config.toml
n_layer = 13
d_model = 448
n_head = 7
n_kv_head = 1
head_dim = 64
d_mlp = 1216
vocab_size = 8192
activation = "bilinear"
norm = "rmsnorm"
norm_place = "pre"
norm_eps = 1e-05
positions = "rope"
rope_base = 1020.0
rope_fraction = 0.5
qk_norm = true
attn_scale = 0.214
bias = "none"
tie_embeddings = false
parallel_block = false
extras = ["local attention windows", "gated attention", "value embeddings", "hashed n-gram embeddings", "a smear gate", "an embedding shortcut", "skips across layers", "capped logits"]
init = "uniform"
init_std_qkv = 0.0239
init_std_o = 0.0239
init_std_up = 0.0239
init_std_down = 0.0
optimizer = "muon"
lr = 0.0145
lr_mult_o = 0.916
lr_mult_down = 2.0
beta1 = 0.95
lr_head = 0.0077
warmup_steps = 0
schedule = "wsd"
decay_fraction = 1.0
decay_shape = "linear"
final_lr_fraction = 0.0
batch_tokens = [32768, 65536, 98304]
seq_len = 4096
doc_mask = true
train_tokens = 732400000
steps = 12507
dataset = "wikipedia_en"
Each number is 128 + 32 x the weight over its row's rms, rounded and kept within 0 to 255. Layers, rows and columns count from 0. Numbers have three digits each. The size before them is the row's rms in percent of the matrix's.

# layer 9 MLP down (transposed), 1216x448, rms 0.294, rows 278-349, columns 384-447
098:135065133128127071182115131077138081173124093126128121158124136159165140147119152168098128175189174161138169051147126114144091116119110101112167090140119147120121075131041209125134120098137086
097:180232166145102139124133140173145106123130066171145086105105156072142148148143124081105099055141150156107149079127093093113103072170104146144103148087091170173166162148165096118117134133134112
099:146126096135146179129091132076138155122164119076196126123090219155173161093158151137139146154130117154143114207158187157105104122137159083119152129171057119173167109154122120096106166158091112
105:142118107115128148112100208135112156089120174148128096140129104122129149074106120154149162153163092161127138124132125127136121097114083141152136179148147137141133129107164162180169156117102081
099:134174164129131142154145136184066090120153115130135103195171113141122116158055104127127117135080105113151183098158142129185104125179068147148130106123098120094143098110139125139130123132160105
100:133133136111118166157094075131115144098117114130141108081118104142097107109080112119136122133092089144186091079212106148090122147166054118146136093139136174091176106156124118154103139103135070
100:144124140118128094112085079120112118085084163142143156186171204172114127077124142141088164140098110125136146138135129090107138163126116086075165189189115134142144157099131080176200153140136137
106:167132151078105155122110096122099146147070150133170156150118170127087162124137190164130126105133103152071166129116149174108102112151144133094119108150147107089120106163133108083070114189207116
101:160142148092143163126118073098121148191075074088201077120115121137118084088161155140159184128147077102112119123144157103076143122090119110112180125080165104131112103175158112040139139126104137
103:122096167165118099154117171141216161098112107102153175061126137152094144095135057089115116144135119134189170143107062196138135113078096076123103159104096171110139136067181115121125137155126129
092:136143158134088200120157118145121135061107099102103105178129138213153160101194130124149155113124129095138098120159144149098148107051093171069139117161159123101142122148087125182136143116110159
096:148139116121194139135126078157174149101149171102181152170146112125121146115103097167150083171138132094159169141178100129120142134190138143140117103110184097104135156144129136139137175137117127
097:082096098127120096142105152142125097141149122125153148083083104105122146165191103141132093148139132131172068143139135125137135106176104151121190099056129103123160106141109102105173134112142167
104:140137222110119079141135143172159126118115100131075119102179085090139091151109053119146120093135125140153108105151143168146107131199150073129135162125129149080113120091151124133085159166132133
104:152126175124134092130086150122122136130135166146136151129142142125117167227098149182182087117164093170148123166125126203095123140106124141107103110113097119111021135162166122103096143136143228
094:128151081169056106125190084131108150125117127139089155152176092111105167104133142130088134175114127125163152115117127134186076124111152087112099155158103177120153166123097111157137126170106158
100:120055139173136155148136162157169117104163102089156177159167144133189117103131109107115191138188094001173126127104131091139152115145161141130151096099156118140111135147164181106140062038146121
100:125122120120080161149164130131123162125111118123141105060093115128081095132130140051131231101163111134126165152122101064115110099104101126138133198117125161120159145130147084113118121197137150
105:129186154126138124147110133159123157145086164120159171136138190141116065089095095133129086110181120137155159136164140120111162115123151104141078080172099147139108122136147145093109100193134069
097:026091084179082091140123135172092107151047208132075079140102085195135136118191121113112123141079175147102181127121109130120109178107121105099144107143123189155110199143115127172146097092091180
108:191115108162145098141137051182158199112096138138100173182104172148091094115185128128094141094155178086094158137097140125144127118077115117068138060178142071097120103150115158135144107168124050
100:098139068113147149150140102140113143137103113164160167175150095098154167119088154143162137134168105124190135176068088136145143061148109128077177128086152163147127152109183126101131127137163157
096:108139152111125122122163183170109145162104116115123105162129165161151131119070121184055161149098111162119135125076119148195125180131135126197089108171158075121116143177120158153106181150136123
099:108160083119131139072159076137157103119161132196110118118092085169158140104112171086124129068108105068129165072100056143140111099165120163126113160137092186182129095069164151153108142106124151
095:136139192109099056082056126123108138096172150021137180164143155125130096167145084175168169130136102162066150060132156161117113120159149071154105151154065115146126145106124170181125095135171138
104:031066102115117061154141047161137149118139129157121064108110109171128161120073175116132102108181167137149100132127111128064132107096183139138100127108065233145115108162169122103192156112134119
098:122110091108072171176146106160099075124158100131098137100094121124146080133160085128169169119101113139095170188116160126146195214135144092087143058115125114118182153135155162193138102132134110
103:071168167156167140091123136106113069152162148121154128144088068157096139147130137114188107148158141134166069097128162135139098185126096087123155144141131184138120112140121105100054103130061110
100:147148150079105076119077152106064087099160147139166179150135113161108201101137128096137146066165122072132117116120081152131063135100120141137094177130149108173086155183145166114126128132110073
103:089152086054087172103163102132137158155220132057114163186116124122081116099113161136156060138144076151100185155098103158122137181139146145122138126090125146177144117239093107051143047124126075
101:076122155123209166108125076165099123119054122126082078125169096107114129164144194134147082148162115131186124129142156182160157116141170131189159067103102131110088139117113121178127086133077086
097:097134151137166168131093081106202092180111125094101131167173150096132129101151130141116119083108157114161121162162141135161066090094097148131138090076131091140136157133125164110120077116163120
105:118119136101108098111147104106139151119116173033174130093102148134162093141113151174089138166106138142081150082093105084099151104087086099082095153162176133144125083112178164142122139126146122
101:171146111092142155109090176111079106135127123122053082105151145079173147174097098050163135188123175135128144106146140152133131122085177105074133154147177114126068121163115172170105142091131154
095:175098181105097164093100077121183104134090126172065121123128094123153186059092130103184093197151095110100137093194102117123135128119097147115117154091153087060107151096150197090050131122133136
101:136117138174119131120127109119158094097142084100100152150145109146108150119051085138149139071116148120135102162155118094138147065102138132096124140122124130072099127138123121135080092159154105
101:130108156159192074124181110135062128091082150164085182097159114104129121075134121092146119079138174144159178152135088121170143093180130082141140090180149098105118109110206097133087168117159090
099:114101094114149170092088097177101133130131112139069148139109142116150068128092161118163081141119107133116137123085131143102151124209147106159124164127158137132143136100112141187104143130107118
098:094164086067124083179139163132066119045147109129136141151109076164123154166154089139160163109057135143087147148122149111124063163117143112151170121045097116102151108086127106155171108066140122
100:119152105122004087127150129133012106135145093078173128114121131120063101122126176100125101124117116121135093146115165145106132161106158097164089102107103167140150150088084127136115112097111120
097:146093050105135139148138173149101087137142072136154070139158059205100079096077144144124156130109091137147177145127023199151144085167116116135116150083119119164187084062119126158119129107088157
100:208124093168151139140146106147154075177154126125120114167153121157224125111153172164127140177151180158156109147107079113183127109157155146106115108106155128144142151125141149158124157164199150
100:096130152161166184119137086162143132116108169105129133133189154144137200086169206107082077121087154157173143108100108081097119066118079112100160124113145171121162107126158171098144129084176142
106:101096112148109207120092222055106086156159095171154134052188119108105172154104095113111109062104101169111126088164113091051117174151138085118165228128102174131147124091135134122144047118095127
100:155193139111117169135112141147103102152177187098074149164150121113150107142148103137086093115158143140116110112144112121109147103053103138145104116139119109169188086141173141152121162146178147
098:102164127213099143139129097132029159097140109184147116195093152139075159080130169139097077144119117169166161101063136156206117082128180164167157102127155155103109159148072148153169166062166127
101:134116147132079136167116114172104108084139131075185134126106135095111150106114162154127118099162100213104136153108133081140077213127133085161162101170127091121141124149141138137217134130136128
097:068066153089215133165143159110095103102114153069150122146105122087139115119122179094119146194069170104155192141142129205082160182088120185103122218145117169157130129087139104142098167100116108
103:128156105130138198171093131113119130117092173101137131149165114129120151092151141101077186160092115129134116123117102147155056141151141139175122111144112079144100164110108149122091184124085131
105:154131118090111101111144106079136192182190135112125121163089186105102086089099155094112151148133150125108148133157128077108073156162095101205136134023157123089168199117160160140209084176152131
102:105106098107073089216118105169114094119082138092077132133130143123104130106125149122126129092101098086121113143123118139164085067155162116118068090111131065080147153165101126098168194148129182
096:143104135123098108076116117152165106119137142117054141122168103159121148070190128127118196143130156114058083129100084099126135155117148153137112094145140127147108132120121166140133108125136149
105:151095035152191122173182137152116134148130135094085163074142115131109154171102108145182120089155195096113143118092092179144150125101173173065157162117130060154105137134113109162144104179109105
102:101099127139137100185126164094182178128068098175132098114092114142126157112106130137100093096095126122110167111164127133161133063078151132130119154078070099133084168140144095038104124129131102
105:116147094158148151111064096148091109154189131107105138085105158178135116149113080118102093139099151128140090128175150085110121165124161189156163166122127075198112172130093104107136135121143149
101:154081119126112154140101176142138115176101068159095161137086168125114142103137088093095127154083154150120154066079135093149117145119118166141112137115111075156129081112116161155084068101166140
098:176155147146083092091117067126138163080126148072139118126130142118170149141143082198144088145052140169134071119160052134127110091166107108136115150117136153116176127155195087078164121135147131
101:086169121099139191108102149129160132177107200139163127086169079097128043116184086179153130149077114113132088177195112114136135192140139138064119062146138092131054134127152234093169146121175148
101:114127100143074135042131163131172101112129089093128162101142180073135142140112188120131183108124074131106121105164159130130146121106086143144158097120117138092133119142132141130133169131150075
099:120067101054170102120102149174174157175179108147123099153125131143110098143145127149108174117130160126094073119123117183149160060117155170113149127146157105123090126066135122131213135129154137
104:150114120160161093102085150107110111099087147138140100118107060111084061129116132071170119155074183146149187193136118133158060157117170128094123158104106112186171151123151162077117150132068077
106:180165141114071114140131067126080116166060121108115140138106114168153125145121140204134173113130085171163101189117178096093132134112181153135183133153142109147099115145147095149155130090081200
102:155052163141075108169126172130106133135099155137121150167169098156075152155116140135078139146078102127117140099090136149140131131114111165155112137136140083122122117172128140190139131155104159
101:103105136101142160144136175199123109153142119103128124142187128161139131138115135155140105126110138117217138157116101143130114061135153121096139165099104126106131101081102132176094101138121091
103:119108142139093160122138106090116134146113166091168138131154104152150144147157164131140123054139110075121153132173132129097167152174126109128098163101148143124149129144146097128101164157131163
105:123132164083122120166135140139161135118123185171110027114112091156112126095199186107134142146118129110140102088096152150128124124067163087156182156124143129158134175141129078136129101141108207
100:165138142139174199107116179155184123092174144133147214100122143147098082135073075131090106154116112108101149152173162119149118154136159169119093161217128169154178107177130076145103100140164103
103:174180143081081178156070091090066100111143102149135165153133076087164115155116138103185156148146106164143129146049155147180129141160173135106143130100142108108090172142146159175169111110157144
100:148122168104146091105154181190132155165106088114152128095140105126099094103150095099086067136121112149079097127121151110103129123151147159154125128131146162132096158115164121188089104104119152
102:116159110107104074084138073165105122144120108128175177095099159135072116100125133131096089149124080134142162132083140117139162156189159140150118163095181113087169068116079142184134050157072147
103:132084113156185121209140155164081142102164091130139122217137129133092176148046142140193181144131150132141113072116134141132122109121090101167205137136149125116110110146139131062154126134099117
101:146164159137122104072168113156098120162126163075171175124147149109141092186165127123162117175148125123120152146149169089093118143134146050126108120151142090110105068094079171146160115091135134
# layer 9 MLP gate, 1216x448, rms 0.257, rows 279-349, columns 384-447
099:126116063109087136209139109111069047119119121123164083133127127106050102119120117143134082179092113130091096177112146096175094077170130164193116088111147179146139149154093091119096098137112112
090:079151172116079153099078109135130178142146125133142136054185125136115092103200147116168122134169114154106101135082089111177141102134103151147138092116119144104140135135123125141097192110121117
106:123162059085095096159106108136121125142128105124135188206097135131137123146147125114155151112108170170066114096068158071127129167156171084110115103103137141180115117123116183064125149134178130
096:086112135145179100147122095159092169103095123154105180087106121084147124125133111116127194157158052117117060113122127119152085065126122171127197141124135187101149142148135140155063114116160148
102:137082076084125113137126179120159085158120103085137071120086151190125128107162156183107073133156129111201133102160117152104152117145166111092102115119142143058123141065142133181160139128090126
095:161137187138077133095079118050143131139132164057053160144191105105198120159130087100104072185127198119054119157116153106121135129135162120158101164148126149146115154130134085124089200125128137
099:111183098110161087099081116182117082162151107148130123121083145165169156112049127117149106160143140103129128116097074075163134149132154106121154124101162128176089130145119083201153100142123122
108:112158149077140064133090113139123148120119159086179163112127156083098132142068093124176142135136136160162128084140173143092119101132066137121108117162131134148161126145107065108179140125067140
096:082167148115159147147100128130108082133076167131145154080122126164143110157169116156130149138137091072127128133164091106150152150132166111124094180121137126175112130092132127129152126120082085
098:133070048123151161128120126183109065093084129171118130150120109171160102141170109096150108102115139122147153151143071084110189119129164169082110148083098110134176102138122193144144115151130134
094:097085158087051149131156125229143102112126092163103088140114140106068150083131163152175131105130113183123123126121113133115101178118153172130089189140165090116087123128115129195137091133104106
099:092060075138125184114173096161113127071098174158097138111099164106157092095153099142140128071118128111138071160121162150166130099183148114152127131161123080111129088123169131128119104060144185
106:154121141162120167097106150158107183126099109141167142178080111101108145122132127094105092123063142159099152118144164127146107116125095145105124164162136143152170214147115165118158132089151205
105:182121133124077157143082130181131098143176103074158146102110115101144123174136080056124085143157146126099115147147072102165071121102139123155150118207111145150113129110189102079088114081132182
102:109162123099172178128112121096173098163142086109124129104098103184077111073145094160141164094106167109172107082085116140064155073078118044075063079187150115134139106107183131169156142098125129
105:148145144174152108128075115131123107115076070106170155157127126157096082142162095185114135119143056133099133093162093087114135099196168079143137126093208063160162149151154157162121087151135163
097:131128128092143111137091123141085140167128077128118037167112140119142150155114114156131135123098154184164119139124144068106105140076108133047149131139098112118197147104131060110136122117136070
105:159163138088104129119196125154100128173128062111166120125189194096108108095057134153137146031135107126155184114184131067117100095114178114143136141107129146148118108073112070099125141146153119
097:102146146089143148071072048130051118109075176147139143129136092152107138119113196106143095145104236160134121147124145163128125136141066082125128194142142159171151145167145145150134113111168177
111:148177138105114214087130166107095094104145139113167108055154099154114182126059192156174142130115125105135128122124087071145106194214125181173096121104134128165155120124163097136136177138143196
097:131129126129174100146111139093167134105132116099174131141126110084128100125118108151128153145136084127145129184101105103195183156142156134155149150135101141186118133031187170070177175162145134
099:123127146191217085108170096118162114106150130111096109159185176110156126104168133096142073133174146124123078120122111121141146126106128107119131173166132168179179152159098119142109139086140158
100:149187149168144151128124131124138163112145149099140162194097136118129127133113157123107166059047110153166152097090147133106080150092088132128181106156132072118119134089142092187154098081119112
098:120152126105091151221096085156107097132118143154106085055073174140118082133145080117118125135151110090108124142086140173103138197178145159173122201083108167105163116178184101050080109145156152
110:069116141112155093084118114136061109158157153145124125094132118114136163117097132140160109117162156199125134097063106109092123108178100118142096094092112209140143209147120138058074068124080143
102:189114063137121162119156108145171125166114128124150194122182135155075129198078153132119107148125175114225104124145140163139125104101150144117174191176113134083102084096134115091126151105076099
102:130152107106114105101095158120114198100124135065105149119194181099105145145087164099104167149076128121131142123142098085090131094147183120084052105135150084130071106111171142113153169139163151
097:152110171141135121129076202133196091154135093138131136205148117103156171140124194135154168184113176137120140130167127159110158145158107118127090116103111186105190109127145147130060088172098157
099:116158097108158111093111155094125159114160103102169177145124156125123164118083137100136081131165083133098151110124126129044114191103169114125168136153102149094161132084158089128113121099107140
098:170097100116092094120161130119154112126075122118124194100132126128157172170162174078161179140128116084115120099099127135177137097089125139114115159142151100100139092132139098150147161104119176
103:115142072152094147108115148136092187155138100122127132137088088118134151060134096095152152126118158149178182081061144138135197121107148107109145145164129079186113185196110115102153109120104144
102:163130126110117159103127132133059154192148163168167114158135158093124157110084130109183063100183050117123041110129102155132127144140142117147115130111156129094045092156166132135085134143143131
097:124113052181103125145179177149125137154139144125107175123073113110146127142202162124089111128115141095103122143183178117124085166086108115163073200159137158134101125159090083129140123099117178
106:080182094059180097079141070142100171119158126141110150134127113093109105092149153126141115134108104133070106179093153090062087162143116099138111088128141095115102097185141107105111092086110130
108:144065159098117117129153126119141139140140099132118121040122048153114147136138172158101113156172129134159098175186069111135117141157090071161147129180077129087151071113150073119123111084161136
099:123155174102120099198128140151159169128125122138128094121158124128121132157161081039145172168112158121147117157084176135111118125061076092138165081083110158242178147105102115129131162131137089
098:146101142112099111164180085075178100109125158132128169116125157119116151143139144150142061149168146194136136139107126147133103149111067131154132187098118100138113124095138157120176138110098149
106:110115160090096130077095094155171184113162169130139079144093142100078118093117122151112062114118127107103108103181144102142063125132054087114155152148170139088116168181144160130133179175120068
099:173143114157104145141098149141177170121124153106105136118112113208149129123095129091067194142142131161089133097138184173213086140123152154102129145113156135132155089100117117109170155183135163
105:137106144177178113081190145216132066119150143099165145151153164132148128087098130122172130107158083218157123158151143160131075137146131191015174195164099151175083104055169142196133190140127117
099:140087095167166094167104139092188094159086170153162131115140112117148133175179140108159143188104109100101138110141121100163109090139125094144183128153111080134183082117155134161115140099127075
097:140115146125166142106108150222147149126054091133142084162159118140088140140127112108067053085167110104155141114115064121077181187086123106153116174130171132185122102149169111101148072118128160
101:161145135102147097118132120136098142123153089124177127183096096139175080135141155154147101138121174219117084131085091165111097132131122162120162080100104123109113115170147134069138143096141079
094:109141121157085066206086131122131126111126118204120150144140159079202133111156156101128162098112094150111094107143135149136144116128128137157118162110101133159120174148190112152157075179125128
099:101114160190142136103133154170059127131123158133135173088173127170166146157126161117092181149130152124121135101130096152132150188140126125117078134134147127096122136160146122184135177146118079
096:091125131116121141127108094196180150113116152118143178101093178130141076132129124146132129085112156113075140158147141140173090156091151144105103131130108135138168126106121109112138155195177150
091:112139097162100124178176107107156159156101139115129162167093193131096171111137139176132062097117095185087116174106080102057124166128152086168153086110115149177135112097175129173091141042102124
102:074152183122141081134090084116093147187103101150125179118166168100069141097152145165145129110140114146167148133192124095102126128146134141084153107117112153131098119127100098067096095120151146
101:177175110082116151139079150163124155126180136133103126178129198109147114142191116146088123140128112146105167106163107106136094126140120128119125171128087096135146200140141115114213057151126148
110:137151180122084096117164216099151114180183185106122123141101152211187133115078142075069124181096122139133161105167136192125137162133052130150072161136118123142125137117102131170182038135073155
097:173144147094131127162180179167114103105146128160121156139095107193125123162124112168102138060103059074171145166142173181156131125109171101094137159122112123181090142086131109117124166097146132
113:123131066095110123069175148120121147128120166126092122126177125140083130172141135143164132158141141183084103109077146155106147163145160111090129121135131059160122115158106099129186119124091154
103:039150134141111162121127121178074114167140156115100111131176077175103113191152130126135144084151170091151107137091134143142143112157088095141164167155167078095080139147084168117106117143181165
100:121155120072182191111134122180128163188051133103127103121094120118112072089116165070108150120127110084134176159147118152177142151139122165132112101126183171166104129101101151160072132122079102
101:146115122163153172122140147121133165125149119165125147116123185150080170144145088135133104100112150173117113107103159156081151123100136084191074091149074123112139145117148155127154086098105174
096:113126147138209182140145122142168086100156166148084146169088045173075132150098113103125168114169073155137155148175147102120132140154163163135156113187112160138058111152104136122114087123161142
098:102196142147168161081152139098129180172089142067135177123137096150098125167166103165098156122091143079104098116088084137117149125094134075140082116089115144141117098168105189096171109147235124
100:100118137150136075131137133165144076121123160090048162146133163085161110087151101159115132135144167107098088136121091130141123125122165149093109126098193168165130173115125064073079077146152154
092:156168090110118120133112139156117146067114160159160090070092135103140202161154120106044085135221180060134153160104111102121087113112151123128138092138130172125155152109108100114131112153151120
104:135102109080146157151122067032149141128191099121177082131128133087119136094079093166137175091097147170125094156094154159083129177134152077139148169107082114105145160087121126071179095133107100
107:164134141174163174124106092121072151125190094145125132145148203117088112186183103121147189090143111156100132108040179123142196199146118089100104106132140144150083144188139117162125134138130096
100:102182060134177134095120076110155116164223101140164119113139111109154092089136092134073089163097135181101111133142131099152185134147119131134088134149142140215109133064114000100061168067130110
095:099096157225130159131092112079086119106114087152145118152116101142053113137151150157090137138137110094090164141131130136152149118058146156159084123156160127056144125082146067068154138066089034
105:103136219162174120141108073109101147133144149133173089161172141109169140098081137149117117154093142196115133121108079191144131122107129168134098103077149107095109135134121132129160110114091144
102:104102131109084133139170142098151129122159119142158094111120120113088107077145155130163168133163171072068115098106148082146138172078086133137143149107151121133147140074109133071165146116148155
097:097097141121174102128163194100117166137085133108100094108231126109167098098111176124116192144089111112099155131120092096148183135102100099194167179121109165155146126120128143185122176074112158
098:151124108154178157089137093105104135113161109141161137137136054063122120120109103115092083091087075144173141158088177163172133114187070112080129088148140148158149097137093106103160141087103114
099:148157130063150136101191103131084145125110188153094099127097087169153105079079174109105134154167096102134163172176127118149104154127216195144139172148073153156110093093136145150107066144142104
104:137104153113147060111164171165140082161166161141090147103142089182131199090104160091183083109127080182160100135134085148117122193082120153104103198150116191115145086135085163135084120118081114
104:170145151133102090167129165143116138045090190139134102071075147185151060097163159130109119114086089118118127131173146105135128125095144173090101115094155153133160128168044177208100153065123089
102:136123126098078152160142131094139097126132116122211081125102159105120104102086166172157154119124126141125094140095174109113093115121116144195162076101124145157138154163090135116101122117139165
# layer 9 MLP up, 1216x448, rms 0.257, rows 279-349, columns 384-447
095:084079177137149145117080166156196125120150135150156131101077142151156149162136121132114115087088104199193158177218076180048135146107070128115147202146121135114141171129197147127146158095105083
093:088085143137154110151132112137108103162128137159154157182101120078149083113136130142111176083133092120132125154167103134073179144145097094149111134172127117163160147134132073141150095133156126
100:175123109205070132175118077115133165171126082140113124094104154097152144089113171129090144116096145113144167161117091079134119073125160093174071122096108168136095090117183140163137192152170131
097:138147102108082160124181125155097122173085130133083106106153159114108160177118140097191155151152110075165095136033102120160077106125160103146113128098104116131158108127159193116141170096128172
103:097083105120140092125133105110126149107192154134139151232064093159139160193161069159113107166090168098086146132123116133123129106110114171091136179147087136154170101090106104103199155113151149
096:062106188129069126115078102080131072114080108092074112157152120131124193126138100078094086145125148118068090117107142105116177101098153117141047166150116137098038132156101111095091129163138060
104:185113107123087101114123111169097139092093101171151165127116175067146094197101124146117088136128122140147131147085151144132110105096196084113136167136146148047175149174114146145178104181195082
101:117143089181176109099121098161147132146142063171150095147132126098123118068223144097172122091110094165190118144103138118156087164131094096093077128131124108168116096121096117130079087118150164
104:165110164215112093080142141136148055127159127137142125140176142153127127145165103186147064132101159225152132121089121085120116070145080112077116107144127119158077151165199099161176139118144135
097:153150062128129154103155079127062102067139142101065125144116138166092102095148105047159116129149143091161148116141146118079150063094196106150139130163126113165154115110156122150115118134131096
095:109141128134177168073157090137162131164146093197105169110133107123143131165102148150127178123127142127095081136104111133060104125142195145145132135119136128209121147154148093063151146129137198
097:093110135176111131082144061088114111074105165096140139117175169082082120165137152110192089079142122143102153143147098132096152128098200129089159136073129109155145167152138151174094133100133150
105:125092169189123159125097144082150165089109087119101127139109109116158144199112141121150152174045144158075172153167159146131132143078078106117136157146091103147111199098096126140122086130139138
100:143131112182160105171127124151176114082092129179060085118193196225103111178146120103137138100130104101128081165121095150130178062113142135136154176130138161136111133061116130157107139153117204
095:179098135123130119105092127127133160197102110150141135144147114130131095084191111105122136156138132147152121141169126187078077095145097179125181101139124103126151104137163138175075123123156173
097:132169150168174095079131055186121142158109165121167072097088120161142133105180119159140083120097129140173121129154135130139077145163100110132125105168183159127127068118147165146134091167129162
094:129195124110167109134097096147104109122121096148142152116121155066131124077126166120145172143110137049127136136156098147124138096114177116134138117122179161062199107107085124148169164149139077
105:150118103095146171110116102120130170145143094165121101144151125135112138122129120150095112136131087141122149155079115130111092147103185100146101070126170089122156099125033158127199196151141148
097:132144105107117121169150128147095086077099150168061072176136089147109178170146145122122142170119079108127137153130124117077140189106113122183109181131107140159114143109172097120121168120107128
109:100206147086118096141140164163116029138127128079155182129137133133143093118120152138161118135140082127165066116170138155119089162122091164144120156131166206157147116125145118144094099124180194
098:129141130131159149128117095122130160134107143138076129139117186110113109209157096130138120136190165091126077168124193098165109168167122100106129094080154129068110144138107185159153136125144142
102:125190110159103135137120177126141112140100171103091100155129106088196159124112143102161093096111073116190103129132137155114144074156116118152151111138110128166158184087130169119130198113075162
104:121160115193117111088090153147127105095166132080166122117182142087126125148148051130112138109189120058109119162095138175169103080107086102113079148129135145070104123120151137120047127127172150
104:113160065186116092092132120144175168170088106103127189137049107116099143082174107167059108095083083128137168096136094108136137116052130124168097140114145109103141155167108132160138205132124138
101:135116091172207062178145098119125194077090117095102109159155129071144152087142125098124188193125089168124154110134146135130148167159115149099086140115144164145153174126105104068097221102124121
096:123148134144103141065062134066105142165097138152153136126138146135189176113164125118133111135166151146166164101113079130096083123107130146155106115140096137102112113143111083126165134150133188
096:140144144158177087114153150135113126117078091130166111162172092062121127088107148100148109168105138160147107144124141139136150114143121131104117102140138087114132171151126171100152197161106106
101:131176146159140172070138149111110126101203051076165153131126108140093101131120201099131163134136121160071110122127117127104092092116139152083083126127128132177125091132119110155128086152101132
106:176156143112093099160215140103176147173092110196140129139113101120103148201107143145119103142085100092092122084134092130092165111101116141139138134097081112174120194204120130178122086102107125
099:089164139190145151146125114091128117124119093123059153119120136119116157127131075148139134120073161139128131105146178146097134129172058094117143126123149154162144146132170101134087086136106105
099:134161094119119146124151121133129196217145116119138099185065104146154185133095124114072138073118135121121159048126136185159120119146070127105142127155096143196111168130157148125045147153118125
101:113116120081143130127103119106150113133120133121160104102102095147121165131069091107113144123126138095142163123158123137175176116153142141142080072167148061122112155126105118117143149137099136
101:081093107115121101126177091132138153080080137138111116156084142107141080087113099155200068110148132152203169133113136172164185158088160179158133071158061125165128116166155028058159123170155154
102:138148110147104116122085181151101114110116135142118159150141147093111147133120154114128104165142133111127180129172135091120122022142105097117126109160075140125138124124134130082116139110155110
105:167091120151167132164136207125126170054128139151096112157123102090140173108128166143141159108215148152096174098095162180107124083122105101151116106130087102106122064132146223091088150143120169
100:154148135073105150187125086121215071156167121151119100084155130139123089185097135103140136155127116170108151125159206105120199145129157116128108156106197141173104177119109161115190088088130154
094:161092147117096097147137107129115125168128152148092122094142123172070112143166125094155096110124072165164064124169126182137137156123125126089179117090124142108093131150098154097129174118104117
103:143118119148150082172144154170107050159136145085069178119132124148145119089153119135111110117164127108120135119109153222135177149141148127184141118127183171157088112106179080104089123126127173
104:106096132102082109093105079102116084122140113130130138105139179085149093094164175125096105167141105082149128133101114034143119160168130165155125098150095135134120154161116122160148083076128110
098:129159120124125125122158109115141071112079103152094115132190145106039092094119093096078108098137171109130127128153148106156147200150223164154125145060126073103113101112125081091111143127115099
106:090077130174084128121126120134158138165083131169104131132111107101104114157099174140110133157110083081059109108121151089108143134074108084109123046120064112167146094116196129164142127134061096
099:120155146053150138108133116136102117183122129111116156131082124077139085166062129126073051191142118116166130101082115092090158165160164125105102065132100117061150143149157060050140143134126159
109:146138084194160168159146142089125116159158163119098131073182118115130116113076186125098103180063120189098118108180129114100148143189132149147159162148136133124165122055106141165191116105106136
100:074053132124109100090112145128123127155116139116055125067171155140098117094109131152093134154126152142152075181119109094091166141156138114104185133108153167128108118076127090125141112145052114
100:124106097189107140117074089137157074106152177127127137192147166152132147126152090149099148149139156112128125128178132144132156135092218113154114149171166107106062133126082146184135110139118111
102:146117112137107143062187149098064156074124155174163112113182098164124091143114155111133207091177118143121166105079132124128173144110101159138083069149072079073098148154107135117146129096121057
095:090068117128148137108069182090038113116156058126161123102138104095154155145110124123100106139109167059162208105154109177117152100140131132161100077138122152168140166149162110195174150139105160
102:134123164109150126161115088141143061138166117146136097112144133074078095130104060137106098118131116163101067115155067132123149077156163132142122104143113204137160115169104087141180074144117142
102:095139116141116124111144145097171143113167098133156123120042131124093138139167110155202119064123149144147142124112101105175143111096170096122164109193145131160135129079112107145078124127119153
114:172158115129071169109153171111160157213200169082131122099121079174121095116143125161104101150123143154095129133104108106121177135108129123177176095148151156124106131178103107122070078103136165
101:157091062160113161081101128155110125155102129096088124107119078134145164135143141118128092156129117117112099106084113151160176092098162116074164142124168182141053173118127135157182117166140134
113:149081100159128142113130115109179125160151157081087165114166104148082148069125141141160104158125099143046132124096087150126135117160175109053152167100093165076125121185116133173102133164141131
097:054127153146135107121111098170146106122117133105117165154136184082143178163124131161080174082075130126107153140092160154155142103161142125130160115102141093102118108119072147117163163096131112
101:103116153091169151129132036138109137124094105112139120121142166136115105136073146109147158094134095116181168162155132122125131094153159140121108103084140150117084133123113192124110141123107138
100:126174083103153141180136182184101118151132099147147107140081098147159088112161128145146118181144167151170101076129090100121143128101121163105100135149189104214105100154110122127151090142095117
097:117154092143112075205083127132106168153183119121125136113126156116161165145077108153123161084085123192128153109099169173132164123156127150139104127110187098166161076103101145147115106112113157
098:098146118155160112144109125135103122142159098178129113122136144118097051151071135081106124135095139079159131145165104150161179144096094133084168062141113124127114103128167154172171129148087205
098:115095118116127094134124095108110121063162060114097095153130114125146129137249114157138111124157092104103115222055079136115108095090141101062186215120086132086158105153086132084098111097091102
097:177107149117164111138127107118197119141143114113141133213138105113168127086155113162161184099076124097120050159145141153154167087145134132111095163172091088095130111191103097108133091182169082
104:082132135179114077082160153096132131063089118076153149133163154131107147146077168170088168164138097098149141125110096106119087107122101125140157106080108073150149095153134118207073139102097139
105:188153058153093117180140087134111155143106121122137145088183157127104140178134177104191172121106106155090106156145145092136104102129171113174127100149109144170120162122094118108123075139135141
098:186095171117101136131127138176104125097085163105163132165111144147119086143166142099059227172138077125105175069145183169136132143157143107132113119140122078120130087122141090120158068189153153
098:193109138102176181113083100137194079109105149088140111143154140107147129075154139098161088152126146159163184152137134185077093116195147113141170154159103166108132125148108136221143130159145151
104:100151085084179148108098075145148171120146085137116126123161166133157156134113114107152078093138138132102169170160061086141112094177195098139115103081148108135116100132163101125106141062144114
103:078132116107095122161156180165133115096117112083089118131184092144118069166182153141178158180119159168158115154095134133154152094112172157103134161142141063139145146094098113107157152134128155
095:026128182131135120111099096067131131137150121104100076143107092155116146110118158141156091134125165127138102160069101177162158107108117109136164056132161111142154113087185088120177112088156124
111:101189081145145103145077164123161095123116078124166190180102084128166145132141170144148140177146159160104125038113153144145104171162141112170124108111131124159101126117090160143109131148103169
098:111112172101195179129090176105112177121103149119179112144159131167201133189138148120155137138152132098167133106164155092102127084149145123112107133126086130108101094120081131109103201169112104
103:121149115052135130108118135146153159166135096118144137151158137124153175115110098139103104158127111106061150107154133192109110105119152094131204107140059096130094146178072117113157054181221110
107:133149058077112147115125122146097119104132000129137160110168133185103140113132164100123202151157127077099103037106185108145072134163114094101144140164103121140074109092136126142158094178159142
105:084150139110130062108119091175123113154169080120155160163151151091141187115071094123156137103146175120142151116146163123143099119091112144092092071137138132100142115190128102091151167162120104